Each number is 500 + 25 x the weight over its row's rms, rounded and kept within 0 to 999. Layers, rows and columns count from 0. Numbers have three digits each. The size before them is the row's rms in percent of the matrix's.

# down: layer 7 MLP down (transposed), 768x192, rms 0.103, rows 323-391, columns 0-95
# up: layer 7 MLP up, 768x192, rms 0.11, rows 324-392, columns 0-95
down323 103:495497501496486503467494482521491523513530513516490495432460482480494522489529530509518476467500457510458515521499488515492507493477463477524501474506531513545453498512544509516501481514511465546511472469496499524506477516468481501495483489517537472498494465525503530501430534506523514471
up324 101:497501536482504508521508481501516510526440465472509508492482482467455518486524467481539534488480487499464477553468509526516499478495503464501498482494511561520522521491534493501428481472479508553530507481502491489459494521506492530516483509496543495505460488465506472503496465498502486508
down324 100:544484486514501476507508465519474489535505509473477502511527504491462551465504489551505511502530451466507506486491536519476487508514503475506473518494513484510533495470482498494526496505524495497537498500501564512513490523473487466529489522527539470443501509522460494519532478453480526439
up325 088:503541499493510487486499531508544540572471483511510511545472499494472465477513499480481495481481516506512490477492518484456544532494522507561516498498510476464481520499519474510475483491509498514513438478493519536484518450521510491508498518492499477502500483509487522514516479484483465503
down325 091:513492516516483456518503470514493563504536528509495525453507493484486475500509482521501517492540529483509523520539509467461525525507528445494502538488484493469481497476532519510505536535482472505479495484530541484500518553502529562494459507501511512519493515554502494480517513498457518521
up326 092:502444513479460476541509490502509499487479443458520495517487532484490496480543474476482467502456539541476531483496517522508514511444505497531482464503529516486535519480507510551514525489526524475461493525498478517477495564492497459514493470480519474515520484506490502492518503511510506443
down326 096:485448490533465528509473496465482512479510484499458502484505512468507500517469512495500459496544530517519496500519542506501520517485472471546483495477524509515527564523545499517481539481492509525497514536455464546470515519519490528475543454499498491518499516510483484483499524558544498501
up327 102:481476480493418524496505512517481520513462496472542456444462518497465517515503463529481501505475489530429515512477483531482552480496498477547508522477519534510557470461503476473483493505471527512520459479481485543508526511483519523513503502529500506518502497515480476501507494510509507522
down327 097:507499479492520433494518470460517475506502493487515466485490502490521462551450500475484477516508456480498483484522480464517522468532465527482515524492489489493510480538483549473530466534501498529512531548521441504473500532471493535505527501470515466473511491490497473475501515486527510540
up328 101:566505510494524538511515516492484492496506492465516487490488488540471512529499500503492483506489475528449481521536509527484553547476473514520496480514523522464505457466478500486505514491500506539499480491516485503494496503466498564488505519487496532506449491487473512518474514554527502522
down328 101:507513482507496489503426511522536496487483512496446497484485495504504509484529543460495526492482520493516489518449503490445501493511493519509507465462497484466506493512499495493518498501464474533501529494478569490442479488514525497465535478474552510486498467482489474476516538517452514450
up329 100:521469510528501482489566506510513497531488477518504494490411524467474466508482504514496470528462472508475509498525491478484506521519476499514498469487515519499494467460507497510478527501457540515496518488537506507457478528517506532490483549499516503493477504483501494488486555521483509528
down329 100:435500508495507484467498487492524438510544480514515502507449514504529517447441516526497509524510476499502502518473491492495450481524506482513504506478540481442528482507490482459543447493466536521493558492483446491487513473523496505490499513503535463487511488463540506506522518462483476515
up330 114:517493518515511509514491488579535509522483465502532507520483512507475508482496476477496486487468487547488506488506496470529519479507496493507487451501501504502476526463509461520471479501491477507484485462500495540470539502535493524500494475479532494493507492501446473495471497472547505491
down330 112:505491500485525482447490495520526503505455503492559472491497482503458507517488530488524520493492520517487459462479511510485473516457480539470557511460496519531492594491480546485518450487473535541526540482487501514510518468521486468465487469549465512501482508504512496504481480512520528522
up331 069:484513508514541519521498503493466472489490484496521482481492512529532534484522448517498466515486486544537522482478481531550522558474489493478489470509529498474544512483476479516496475548534511465506499506494521550487522465502464498482512468550463496517497475537527484517495499558488547522
down331 072:498493471494486457545503503493485521464531478485495526481461500513523446477486543485537529505487492522465466511480551531490486517511511504475466513507436503492486516541549529477474470486468544504497505497523467433495461487524481494529535498478519507480533499480490519504482480473490501463
up332 103:468495529466472503494504422502509528501497485531503500450527521476507502490501484508510497477460500512475541508454502470480526490521468478504512541531483490537500503504520509516517526505490500527547471505474520500502503535497506513538457493495523491462516526494519484532492482504506498493
down332 100:514501479524513482511493463497474519482495494480522471513475490471508544519513513486536469514441505498485495520503468442492478492536452500494479516523486505522520552497507518530496507512520491579515462472488506515498485478497497524538472459477514475469455530490485499518545471479455527467
up333 078:551503517484476475507455491535521484485424492511476482517510515498491505538531489442459474475492481473492537513475498514524507508529500513518500493506513538519507507486481529561504490548505513490462493517503509503466516555540513498515528495498505499486513522505457476512524501488503467484
down333 079:493505509489453473525498464512505494523538464482496517473518466494520488445503492505484493487542509509510451461496540483468507524480552516543519526504480503468517539541503503478502451482485500500509505476525428520468518434461478553500511453501525517509505493498493484486468486488494507488
up334 091:519472565533489475494498488467498466536504475461476455495462486483498497500510524493501506478484517524503534513465473497452490540471500467517507500483524539462528545491499516542514491547517501519532462464476457498544526502523471540492502482521518490486489457483513497454474519524503507439
down334 096:480495539503480531504501506471495467521515458571494510494494513504540542478526493484495501485472486518481500457495536500509479546496483496471515509485475513459501524490501478490510515493543527462491524551525504440496498506494490516535514451551498485502497515439476482492520506469445537484
up335 094:499498500511502470531533478544537514516524531498504460490503474480492447552497497480511527553446499515497486525494498485484479516514492509494483532531538501551503491492495485517485490550471467539505486503484522495489560524498499552525465507482507511502472497498524465468479488533525499524
down335 097:470477493451503474483467511534513481529492487494524527523506468498481472457486509498493510455506510499482503541488511523465470541538527489486521512486509489460526549469532503495465496512513486474522507493473468484496459491479524487479511518493514540467487480483497486495551493520461486482
up336 100:478487493496489477510510504525539517505492497485523469528510492463458518520509513468486522525491454504523495505506474451469510497506434491471511520533502504534534523529460519516485497525508500508536505509526527486464486504483517484526517452554509453500487516508481469503479492495459522529
down336 101:501478463499506465520529499479540491497501514489534442510513521544485539516489472507507453506501477460500497496505470473514472504501502514539457467502511494505541494540521499431544479525462491538488520501479509538484491514472466529512550512490492485481481491499503494482543530516479490515
up337 113:529511526480500509496489466493468511495526481512517442500518514486446470487490510495505529515466499482515527508474480481553533503501442509521508444491470474455469485480512478489459490481532511519496503494545515514493493535536452495479502484518515483486487481515510481516504469498515484532
down337 109:500533530501506465526495505541481508510493491535499491523505496490524545476489472511457469480505510519519503489487482548512517537521456491480529506489526522459485456474456494528541492502471488507468471524486508432494523504525491495471488497495483480473525477474485487504501535476507499549
up338 089:527544529529515495480477499517492482479486481531552539515485505487491530490505524498463470509532494466500478475493480500537509552456502506488515517585563504505495463459559501515491476519501508487517475479485486479471526508486518549526484538504537482520460491483516507512505487551474476484
down338 092:503490495546514481509517535508492484465512491513457503463500518527528471462526543513519489471459502511483540480474522509498490463476487505502548478455489529516471495508522494459550499535480539536485505477488517487506465460525493524502537514519507499536527525484487573479457495489512489500
up339 102:520501486538456517501507505511530475521505518500529468496500506485507488528529462495528457523525448504501500511504494509487503545502515498491480467550519529490500527481523499486523451533509516497541500501481456506508554505470494563554481501493512506544483529477512504524461495527489507479
down339 101:533453535501499510532515528467507519498532481500510485496508510477539534487485499500506512445460477434516534481498530506505480489471492479467485520515509480511514549502509538485470514537534489430496502485489522490447468488510486523504519490523533502492497503461500541523455513522483493514
up340 118:470513524475494522530508489494439467509513526489549528483486504485503487456485525508476482551482481519495553465505492500502522508506504488509502515539507508502483500518480448563470492535520462494500487531506457525490530514523451528528489486510473468542484484488501516489502478523504501487
down340 113:483502464486469546493477524505503549541489511504548466492502454486523510539529507520491497502518517478461501503513500513513493505479475519534476470510507451490508485505529486491488529555526480468481473509450490542502475457519488502508523464492519510450464472498506563472523483481508528495
up341 112:463473479463504493504525496542490532532482514530511498487503512468485523484493512496502481508457525512510535486445525474503483481493487513520516493486516514512481487484526483487498496519508516494509454453517472541458490539537516504511544510546507476499474511522488514496504546528485491497
down341 105:471532541545502511504525463516512500529458470473501534519508537538521575478537490508460503492463485514558483518469510494541487510519513494512499559467482510553503488500528522500496488506502475491436482470522500494491499501497496467480470458508455509491486534504498508495488506485505507505
up342 107:517505548473514500534534495494499513531513530486517482504521496508495488478538488511512526505513466476522504517434503503498485480505465515509507498523505491498496463483534502495486527502509532501468477495549504491526483510532447487485494468503493472537515495502507512470521499466498496491
down342 106:494489489511463528496477447497505517536487502550503504490495501503509481474498473494510497500474550528457492525480474513526458515490472545514521502505499486503509514537467459525486490491530468508475500541529483540493527505491533523497507525503454556491486483474508471539552500493496502488
up343 109:472507513488473480481491516495460481518477478558532449524481507499503499466481484487509494477542458491497544525521503517514498477543471492508513468498482515480514468455525471503515488539480550516470479485524460530526508504566519509480481504534489459518486496532480442529475470519502506433
down343 107:431477485499512527432447492475502495476495514504528521503518528492531456518496486453452494492524551526508521505513493491517475493491483507483510474472470465513515509493501473477513488511537487516483533541528507517482515518487499459510535469454481506517485494468475495536479499560472496484
up344 102:506461498539474508509476508501490520456487523537550499476497516529492492516554465509488474556455513529437500513494515500519517518528473503513494516486502506474475513458513488473457522513518533517481485478505485532474536519503527500504473483486527493513468488516446499523462503537474495509
down344 101:508517485476502484471526516530485432529503516484473559470496468504475518486453524472471519462477516504496475527535492463506533559501476462539516491507539455523524488524517486485488521473488490513545516495476528531495487485485485504453548523505491560475519508538521520555515512514509548471
up345 085:498521507502508524475473490510480541494454489514542504457445504511513519481509509513492497522472501528451548545500502495534545527503448447539494453498483507462541516477532512522508491520504515530533463457535470533502499495508526488489489534543469501524490519534514476488474512511509558548
down345 086:516468493474495475504484520489485515491488489532541471480527505488567498522506509468496497503529485518502510543483504477482488461514523551446513519513513483531519489503513494528534523488468497478479497497515507443495505493526479502509496486515505501498508503495492524520535467528470490492
up346 111:518517512447529446527534487523479528551514499502488471493520505536471533527486516496513510499438526498538514521483475470533524480492447483508511511501508479519499475479512476462514529548473531473502465518542506516510524520549494512458471486529490489523470487542499510501474509495542516475
down346 109:484459490499471502486492524487493531476502547443501516504473521509473495482466523470511500520502499514481509497549475506508509466515542508473488467490531495534494504519526532474492508502504547444517493523485546494499566512505528474519488474538545520530482468462529479495501489521490423522
up347 089:513516519483528479494512487496503523564465468476498488491509478535434509492493517493500515476485477505519524459504468499488517497491475520505484485504508491530519518474503479534501476447470505485484486509507509510503480500489451502514518524472502509504511476490485482450465428531487531479
down347 094:479488529538528490506490464502491529493483450518535518480463517495520579533512484505488494506522538501498487500512524458492518515497504504512447503520488520511522468544560513479483470501538478507511500518462449516443520506508491473555507479519520482499470508465518499498521491472530549450
up348 089:536476536466449530525499492531523494485482467515492479497504490442477491517504539471512507471500500518490533519512513470498483515530485465529515495495504562514455494514477493553494499505470485550538488512483527528492541509541511534497452484487522483507543501490474540532495514503563501461
down348 093:523440492493487518494515460509481512507538499482519487457503482460506518501488515494495509471518518502519523477514532510477557501466517509542462513457471534517479495576539518503526498506476500498516464481512493544496533527504504531479492482515476555482506501528514484512514480507528487454
up349 090:464463562499507492504510449493444514520525463460492474505468525496483443516510501508536490547476474539520505523501484524515518468500489486519504503511489486457510536511502491522523511530561490509501496528527518519463485544510470512528533510487548498498486528511506529469497572521520560484
down349 094:524502488547487461516487507488483450470514507496454484488472491490517494513483467457513547504493513512515484499477528468572501499484551477508512496514502525499531499511473513517525510485489531518488529497489508469497537518502565500469470542488514517479478495452514460493522478453513524504
up350 102:522515522497531520502511479531480477531449494479520525498467494506465508473551508516497478558525517508475484506463508520494499490474443480520491469541494504524469456480491520503438479496484539524569436477486501513468501510469456531516478466513501480516478506520458462537419493516485510495
down350 100:553501520471486489530491518496508480487518530503449518468453460509529483501491503494501529520519495481529519463495480522531525457510462491535496454484495493540500471478510482505516519516485479494547497491469455541478487485491531536511504495501508472496451508546530472507451510518490494519
up351 071:498522549523480492486490501524535521518508509539517508471537523522446501520522508494550531501496522483473510523485492495520525497534484468492505489500483506487536497492521495577515518462484500461475499419483478513524514487540499487473489514490466500484488499512520450481496491511514479471
down351 079:514503471512486487479478500485460519490500483476490545475524493515514500460451530488501552503470486523480515525479558499468500476542508471462498521505444508492500536512528549459489494506522516517473523507548454428456473478505485526514503485512507538492499521415461502494455506480485477483
up352 105:534512489477495503501535510483495482492495505430491520509431469470504505517504505467500490503512430537474471516476480469489495529520505512509482496523517506485503473511478511505509477500506507535479490489508466508476507492459494509520450490504487442498537549507502508445471472457469495526
down352 101:488468501514503508492500494518479521470453454515482510494515512475484490517488476464517477525494488516495530435493460502506474491519515570489492479508530512520451504517452520521501482516489501514479511497514511491473510543504542502470490462496544516507432468517520517469502538498445445525
up353 082:483453580505496463522545472535544452505481514490469510510516520513507525445478512458575480553515506513503503512470502501502473488468495482489461500509491542457514500511503480542452488507510528553499504478500473536498532484505497507498556510516489478521499495525489502525410495505519494515
down353 089:528522500486468501482475450520503531530501477499487498513511474488544496520494486501470558467519470512483504510470489494505495498477535491495496491501482484480463509504494467504494503520529500505547503482490505545499490490490493515506479510472497531489478495585512503476483525455532562496
up354 108:507489494511472515551506457587482528503492481505525492549437518473502504483523479502520474527489466529488533515468489486541538511504522499507485470481506494495460472491525534512500507488473477527476491499503517524482540481495537499494479488510513541470452490536482472513517518469531514457
down354 106:506490534546428522514477521570484534499534471521528508552499508512515524469510486491528499502459505551522516529446492469531508503465477482479484478490522488491505496523505474521566478519507490485500489478457511480437527494516493489511499498520533467467490510501499510512527507494517488476
up355 096:532523541472512516532598513518477521507485498501520505516470503469530524500493490506499489491522462509489540479494481471467490492483480506575512507485561516503509474485496465489468497496503530503487470474540531553456516515488505556540462453512526470519511479528509531545521543493513562453
down355 097:501521506526519454488490484472511537438499492508490526506493509504488497483482488523517539521484524501494533495488510476531539512513553524518462510536446475469462500538486525514460472516520543501492489440477458508468504456506467479525467468500473520562469528532501475525463485556496503508
up356 084:509515499487485448526500521476516492490491524494487511476553472463498447475451496476503473508508505524443522511514498528500454513500473483526523502510555519496508468538478514539500484553537498504523501512523507520544494510504462489492498533513553489548508503509468511480498491476532518493
down356 086:513510493471464498516497493495501497485485480502550500452507498481488528499500498560491506491510489525511467453492557521490416522500510511501526500511489486532466513482490516492466487468477489519552530514530459476459508497533484467523530500494495542493521509480473468485534495519521457530
up357 091:482469520475485497540517514477522509485508514525514499496486481510518531525505548511487442465516513481465531517525515476508481502562485512522519517484505498510484469477505506573473510497476488510482502519583545493465511524499479477490444490473503478547530475530521493534473496511532534485
down357 095:488553503482464479484445452497456543493490500495535480511483507457516475514482515530493527514498505514540489517491502481465546482455564502570496497475452466464484508548471482473487484487510475521538491497490494506499510477497504483488522485494499491496504508522485470495506495476480523506
up358 098:524495510555509493475474488474519518482464527528521514472542521519499476434532510481526444505475498529502536522521516484501507507521505457495470483478513502481502523488511491476462516497516494513497478493497480503534534482495500500528513484455516486465474494504492450521460527493487496509
down358 099:530531542470457495483496513520534516486500516491468545492471490482517562494521453476518497496490460518526457503548515481509521560494447483550493493513556509491516466526507507505506507519509491507531519497481493511510518515506508531468505520477466560506516429540453516490508479525514509459
up359 105:490491462450496460502528483542486477544489538533509486498473527497522513530501474478504483496490505478432475507514465521555523498503505490488515466549501498477527505496527454517510509534535506495519474489538491529487496515523497499502479517539465499538517519542496531532522508494475536488
down359 105:525457502470508495481470495504492509475500455527482470521494535535501541528516487516492512514485497479462509520487484496524494532494476523507468490522464500498482495502489498509528539518530502498547517454436501545487530492499534480481513494542496559561466489511511512524460530484475513506
up360 101:518509515503512509470511460470474489539493486476483494513504481439482474526534499491500473513563501525505488513531515499516512517516490476491500537541501538439482475515505528522519469499536505489523492527487487506519504488500459533544464469482528481487487509489517508500482456568490526504
down360 101:503524515496484516509510487469518488523553480455494487485486482505506480505510499512458467508495475478550514514497537496503438518516526496439499493512575496481514536468458516493484526530500499487516512486441503455514484522495512483469486517493492521498461494439479494521494487501468492517
up361 111:476533485491513501504517476490540480503495506486513493516544508503516521491525508481541502509499452527477494515441519506537507503548474456518501500534506506479531515507516495526485497497503493509496472493559422530499518532485467521462547486510526509476476493528508496495486504537509552471
down361 108:496468437472508543465535438464513484494494492514511517539494514454501491544528486493513489493479565480488502475486515514438523526487474486488536507476505458505483490503510516566453442479494506466505518522495519537538508511499491458430468528494447484488507504535502502490518529537467523550
up362 087:453471553488506437507519453511510527475472475473499477483445513511495516472498522517481451529492460467525512479448494517556518533489507465503499482498518493477553532497512500537508456487508524486497467518490526496509541494499517520541504517492516476487491489513499514518522455487481519483
down362 089:499507493533456482495500538487521484503524481562503544497494517517485499507503541492499470488506507531450519505512493522466455482514532531476505530527465469517486535491547485523464516527524504515508553525522468451517491467508535497498502477516471526522486506471510513471450471508503475473
up363 080:549558532520476486504526502464514516492511505510472492457524496488487523522521503495519479450494484515468481477479516519565493540519512512481520502516481539514533495516440554508535461495484507497470513488499511486540510511524471519446513556486495492501465526474488534449518512512501484469
down363 084:503495511507502508520509464532525485462466508518554498474502514502486543526494499532482475537484554496555538515487498497541517555508492525526483510501519504513439458499519487478517477505459512514506472536477518541497533466504499493525524494493534517501452514462462511473473515481513479480
up364 101:488492501563483522499518513496481527515477469484499474520508492481468473505526566502507524496473453521496477513450490486539497501492456489506506509502494524440450469521494495468502480495466512492508476472488434526499483512496483496547506547541542498450492522498515485497509449505502536473
down364 100:544482513464532525467535464468459494478479474503483528518520478485511502469504519487492492430553470467541540451497477475477485488490493488537527494478530487512501483469482459561479535479516527472495514501512487521509500486487491533515532486477526478478497427481536505514479517509500478480
up365 074:530516506499502500568555508518497461483465499545504492500537476493505479531534468444474484516484504507507480506470503477515500490469483489530508490516512475512488454472465496470473516548470472496498482510503512534520578520507493521482491508551518489529503531525499483489514501501502497528
down365 084:484556547472532498498509515515495524498467473455478503480495486506496522482515483498496518506441464538447495505504541480458479491498551489540488545493526527513487521490532522492492493506526492519516516500543508469492443481531529475560506488448548509483524498501486535527499524513486524487
up366 088:490517495542483491486491488525462512500508527481503489469511491504515477486560492424506498511484501496488477506522482501490551487504488503515480528524514527493524535491511522484469480502461503535511528537477484539495505476467524509490548458513518494514477484549444433495457438516535496547
down366 091:526521503499510485484515532581507468531488499516490495488471456479501529476522519503486475483534499527482486486516475487487484479491495518527475479495529485508552521485543493538542517532483503553526502453535497541477523551488544508470504500544473537519507500549546512504481512521501537486
up367 098:564487534474518538505533490496501469512502506474537477493494509495466484495558530531498518508490520515481524467496478489475529466499489499518466488500468498478499503532527507495493480512533495459491454490518554540491503511527482486538475488490507484472474527497463495462491533510535556483
down367 100:516483532495508473478511484517529496481518466504498506487487490502461476529492512491491486461540477490488486503491483570529531426526483473505542462516518513503507489469485483461507502482527492455526457513521490489531521553486491470508456500532488512519452522493560506496478533501486483497
up368 112:492455486494541515511491494515450527528444523496501490511453501483480451522518542511534503522504515488456513545498473502488477549506470475537494431497505477494496445468492460491453470505532537507534468501486492566515521498476497503528500472512496480510486527521504447536481516496488530486
down368 111:510492535485490507505473514524489516536517541495480510488493491520464528525484506486503485517488497475446517498468505468489524487448514517510438491542489495513492502512536513458504570509519530483499495517510486521460527461460518486495477492508486557543487494533465511515515510463540495511
up369 104:496528503474519497498491457490495523498511517532527522497488502483514482505503464487475491477460504462484513491458500468541520486486437484543508499509526522492478476462538542536453531495503525504532456444504507537476498495545491496527513514454483500482488497533506513521463517538495500515
down369 104:532557454547533491460468495513498509448524493501520506470498512481489473529501530471543458476518502491493504484472517456502512490472492515531518505516513526442535537535565518481542510529476502543509491498458467521502459466497530460522480463509513485488514520505516487534486496522473486512
up370 097:508443496506462533502519481489510515480500504528507469482482522466493461500509487488533491455481480552477539507523510523475498469514493472533492492500538492495518508508518477491464525518498504485517495526508516531473534537512503497499511469497508476495485507537487487534476577498509546507
down370 098:535521443475491472544495484491496501495461493485503469533499515476482460520532537476474493518522528538502498504526508534468512528517428498529493441555497487487491474478515520505513470500480522483508479494515490529459551481458479490481506502501491511512464463497454506492479444510496511473
up371 102:487454508495485517512524525508519486496480518533507468449483516489513502490498474516533469495469502490519503493473514480507529499493481492509495550522551514495492472487579516544489473535506508455513451501538532516509488490537480499523526504494492494510529476502513516519476494540450564481
down371 102:523519489492551515481485522530524536430460535492506473538499451492511515519490502523526466482518521523523482515519469531483528490499493521488512500503534503481544511508494561526521519523509475497544494511489513496540490469462531509474472531515500489483473549466515479500513503520510492565
up372 098:520510525470493460499503481484513507523507416527489525495491516518465516463537468441521464486489488478509503517477464501508523493497510541489495500512472497511482500515549484511479534459504468476495509500501479493530519490530529494536500495507526510527493455509505468538476477460535476506
down372 096:507503473507493484476537476497490478510452527522541491523459502487448451506522518517495474531531500507502530480509459507484508465527464498527523503511462451527514514547481509545487484470509553511510521484512490500446512517501504524495504475471500504504528504517527536517489496521552533504
up373 087:534531540519504445538504495483508521532491504513553504483490492528469490529495455495556479532508502478473521493516494510549507501533503508472516494542504573526491452495503486500515492503493494475491532537492522502533470482528464486502493531493507513491466443467507475480463493532534481498
down373 090:508473480488489476467507507516499478476488503457504517511501495505469518501503531519499501500551472503524540528462493486486475517463576473450509506499490491497472478511476472477469549449507491455511511500480470437487497524466493519548494475482489505506550534452486458527513474518502485491
up374 095:549521503559466523519481491514499572512487497509487470471522506461463455457512521460488502495504526480509517532464474482493483532491513503505476532493512519511501518484489500503493498471562467551511511461485494529481481487509492503491509436496511541533511496482508482496522528500542504500
down374 097:488492525466472483511534508459508461522522512472507519502562511532469508469503479504523479474494491489488554510458491520509451517512467498510497501514561488482479469493491448532501473505490500498480527506522481520548478530545528502524468501499507489513517518501464494515475482504466489475
up375 098:499522491485455476466536528530489490511518457503456496492486503506499484462468490504518466554507475555504504475477516480516511513516498459509502497483502532510524516529500474512494462541495483491536515542473480498504511521533482517516454494494497531494473493470480538524476497505527500497
down375 096:540510541493505556512460518490526511467483523484532477489456494490520483517542493523545494517502486479481510511514458508480488491529508538499493470506500536462509503447525502481464476494491510528426497532453464495517417481485464490511479508450502511486462529472475516539486510477481491521
up376 096:503484475498472509490499488519510492516488523533503504457430492494489492476518493516535476504465523501489515509466513486545483518514502518493512507503494523506520465488526470505494517481540527504542496454537469504478499492509489493500505485499489524522481520507418493516471508563551531489
down376 097:518492505524499514499492499516539513461497492488524483470489547510473480444490537484523486544507490504487493498512440528521482479523528472491465497556478533464471503486454481522513457521492455499475520485465502471525495524443434496504477489503526465472538535480476551490506466529514479560
up377 097:509479509499496463499504470497507473471514470466503473477487505500458521494474525506514499493460522521500531524475530490501511511537469505533472521524543521492482541475545489492504513514515543508476447489491466518500495551521487493518511493484510497462471522479509514529509493518501497446
down377 097:563487505512515509535512526448494488459472503532450480468476501485516481450508538459492532519493502509513489512515471501531471496524536550486496479477486574504491520504464545484497525484512512508531518505501527528502523514487510527471521485485512529481537480507513495494492483515515490522
up378 110:528507513481488511480508497524493516558503477468514501467519534491487493501489461510574509500485459526517486499482467470498499516480472510518495480543562493511494499471507519527498427475547538534484482533507504546452536505497520514487461488481532457486492503526467503496486518529549520472
down378 105:494476471490514496518488510515503506514527486498486488475534512470504522489437436517533501526505524528490479515527498479487530477494483533516512481503467484491491521514486540466519517485556452515469562524498498511506506496490527487507513507475513548539458479514500488522511523507510512510
up379 104:513474521494493448509503486511483453486481479501495481496495509515511477505531521506516461509496515513522521546493483510477495504548481484521521491505496512533467465509531560508496510486473488530529519520529487510474534508542507466493484450467510482501451498524522480508487472491481541483
down379 103:496512493518522447499517501502539482500467501487482481472461508522500473480506541491523506446474478464430475439473511518506517513475510520507503468474515507472543537521490441537519484444538487427464523550493458514531517518491498503491539540504469469495497508482488487507533506526516536515
up380 101:497513555503509515501505513505473503457504502525506495482494515529500504504489516438520436503513432499436490516479516517544530513503480502502482454493513518503508512467503479477453511488513500445484501484496453509482519490488527482503514472522485497502476509494534528484527503480554514538
down380 100:546458458479475517499475493490477513555482520481539503542477499488500483514493475499472514519508528464492456487498484529507490515489479474512492483536561490485486453503511530480495548491495487463512504493466467515486504478501547514497510476541487477551448521529495482520517483502476497541
up381 106:509516497522466511491486522506480505494504482546491486458442493522501524497525531522553476527509470463487518528502508440510470516503521465498535499507523540522537460490510494536451513540538480500511492470522483485454487486539505494512480494538502499505440499477516507521493515543508504504
down381 104:498480529499497527495505541480488481496475512522514541521484512510497482540490485504502475481562517509503540510537477530513511464469498493454518512502526523495515546457541488545487492519571473482513507504494480458519495486491507501485504497512512483480475481466523499552546447543462505508
up382 093:509473525490463452482525441505481491562497519534561511466519487463499439506494494546503522485487519530499537529494489420488466527534495491494481523552541520529517499507493475545503516520495508488487508459531517506497500466492484487510448534544512522492503436504520488500484527486506536472
down382 092:548475532514532479543533519504476458514529530492478516467489503498503469490454551504489546495473485504458549494504519510539452469494506539493501525485492498471503504494540507520480492476543498479469485487524528511496516492521485515502536520565525508517548457473511542542478538505495513519
up383 096:519552513460513484517507480471475511496455509499548471499507500493455486469484487500482485491486518493536533509455491506501530529503502474530492555505493521482521470510509481495489468502565524537535508514511505506496498493498530498485506483499561489502497499480432517469464525481525488520
down383 095:514462504502520497470510515500510554465494471516463501451546477506577501511485535428552505457543487493497550505483511480505469476506481510478514514492477518537499538507494504510570498489473529502494525512536555495501486502538499510497493492483451525507493490485515510498462511468536508470
up384 106:531479543505465457525494509492516520512506457514512475442524495497504460488532501474509470495488490554486502504484484474500489546505536486494501441507498528479468501517484457534496467536500512536508503476521523507465490525513423509479474475521520460522495519503488466505478531492514489505
down384 104:532521534482457520456506531510500510485521486533500509527495464533542537559499487547501486484500470486510486513519476487467502539461484522431509476482465498445492495529474456505508494479516487478461503465513513446523538517490478504481490502488459506485537481489541518516487530469543465546
up385 096:484507508509499421510513472530512508511462516477492527501457525494489482480513537529488525510476481543452485485461513487498547483520520520516464513518490509504514473446549493494471465471501491488521462512553481532488490483495507536527497483490499513524473474563466504507506480484523524517
down385 094:468488528480532527497481497509538475518493511497505535532540516503475475490467496477479488511476539516525459482500497547551497511527531509481481492538495498534504513506456507477483516475520556456493522529507504494476469533462498493476507513482509534505532489505526511482492503498516527534
up386 099:541547554471517508506533476491498522520522505505501549487452508476472483509500486530526530499516516520446484466475457488489475498469489440549506438532515506501532474497481504498477501541480480492496464469507487513466511506504489506497538529500484450513509499502521516505512493519524535503
down386 098:509486481491498506469443464477502546496523550549491502534518491456483517482487453514507529508468529505509419498508565540524502545514503452496511452519476474501501495527487519518483540501535463507528541529482515473531511528451486517455515508495470500481536471516515512455526485485468506535
up387 083:512498543489489528524517483466500483500524496489493494451451538522496495488500527483540503544483530479476569496508480499529498557479474509487470472477527565507519507541475499478485529543534502489478478504473520504524476505511478524523496483526474495516464455501440475496443508495501523482
down387 088:541508504563487494492460522497515525498471482477480499479463481478467511499483528529500522486485499541486471537462508507437478522505465488495485544457457503475532492504544541544452467533493487468469497478499466468492448489476516501529522469497475535503488539479541499496522489467435487471
up388 091:499478507493502495502523471528525559486456517486508473524522522487484490497518471491516519481513465491484500481431515509508519540472497455531510502500507513500519545498533491482502523513534566470516461486511489537499530534489498501461481526484492539480484496513511451518493506490554473485
down388 094:475463546509493505474494517500483494470512530528487501517483488507505500510469499550476508494477530504466496514490484451473485484476465528507534502489495495502497510467465533520511451517531481571504504502491521512523453460497490496512474505492533457507493523488510562503527536503541540516
up389 097:519513540517501483555458479501491509504454482530539533499502502488466501520569507475523501512500501473498513512487488473490515561482502512471498474480469518490550531503487498550491491482527529462510453475477479497498502529502495495552510487542530537480476485490471457512489486510525502447
down389 098:496522488519511480514460485487468485478536452501477519497511523447503496492483489513480538512492470477513493508497518480467553475527450504498470494518512516488513528513525535482492482509518453485516483524516523524498467508505485520543512509482493567490496532501481450501519522464499546469
up390 099:492460495511495513502506501498509509508468506485474481509519529484511488496503494484480497477495512519515542537512482466505516473464501485536497521471540507463533442522507473490488503484514485504497455466485488530488522497499529487465488467500516463540523482519503510502491483474516489523
down390 100:492512475476484490474474487520494527489495517489435494476484501516489528399515506548514510522461515461504504449535498506479515490503503509539486534484505510521505522492533560511493494532526493508491545484506467484505488477483523492485502473554510510505466500525526522495499478483499511492
up391 094:505521539450509465525505455529502497527484452463500489512491497521472498550534470486508503474497479494533519499508477494491504485512482457510478506520483478509469477451508490506490498526458508454517509499517511517504500563491525538528487495513532441476474472498520541491453537488509520511
down391 097:496538525523483507502480506486516524567520457464470501530463504493509466490493492543489498472485475482503442477496458511474533552522501481540535518483498502503468505459499522442548533502460537497514509471497518526480485533496526486504473510486539523468499495512535508453459515508506513501
up392 098:507526491472490521537539533561477497497487534550479476493513503455495505467501452476517494486458469505511531536473487460501486505492488516479487503511524529506477459462518485482478516494489489496486508511509541534488541499514509552524447456473498482534488524521466498504441489483509520494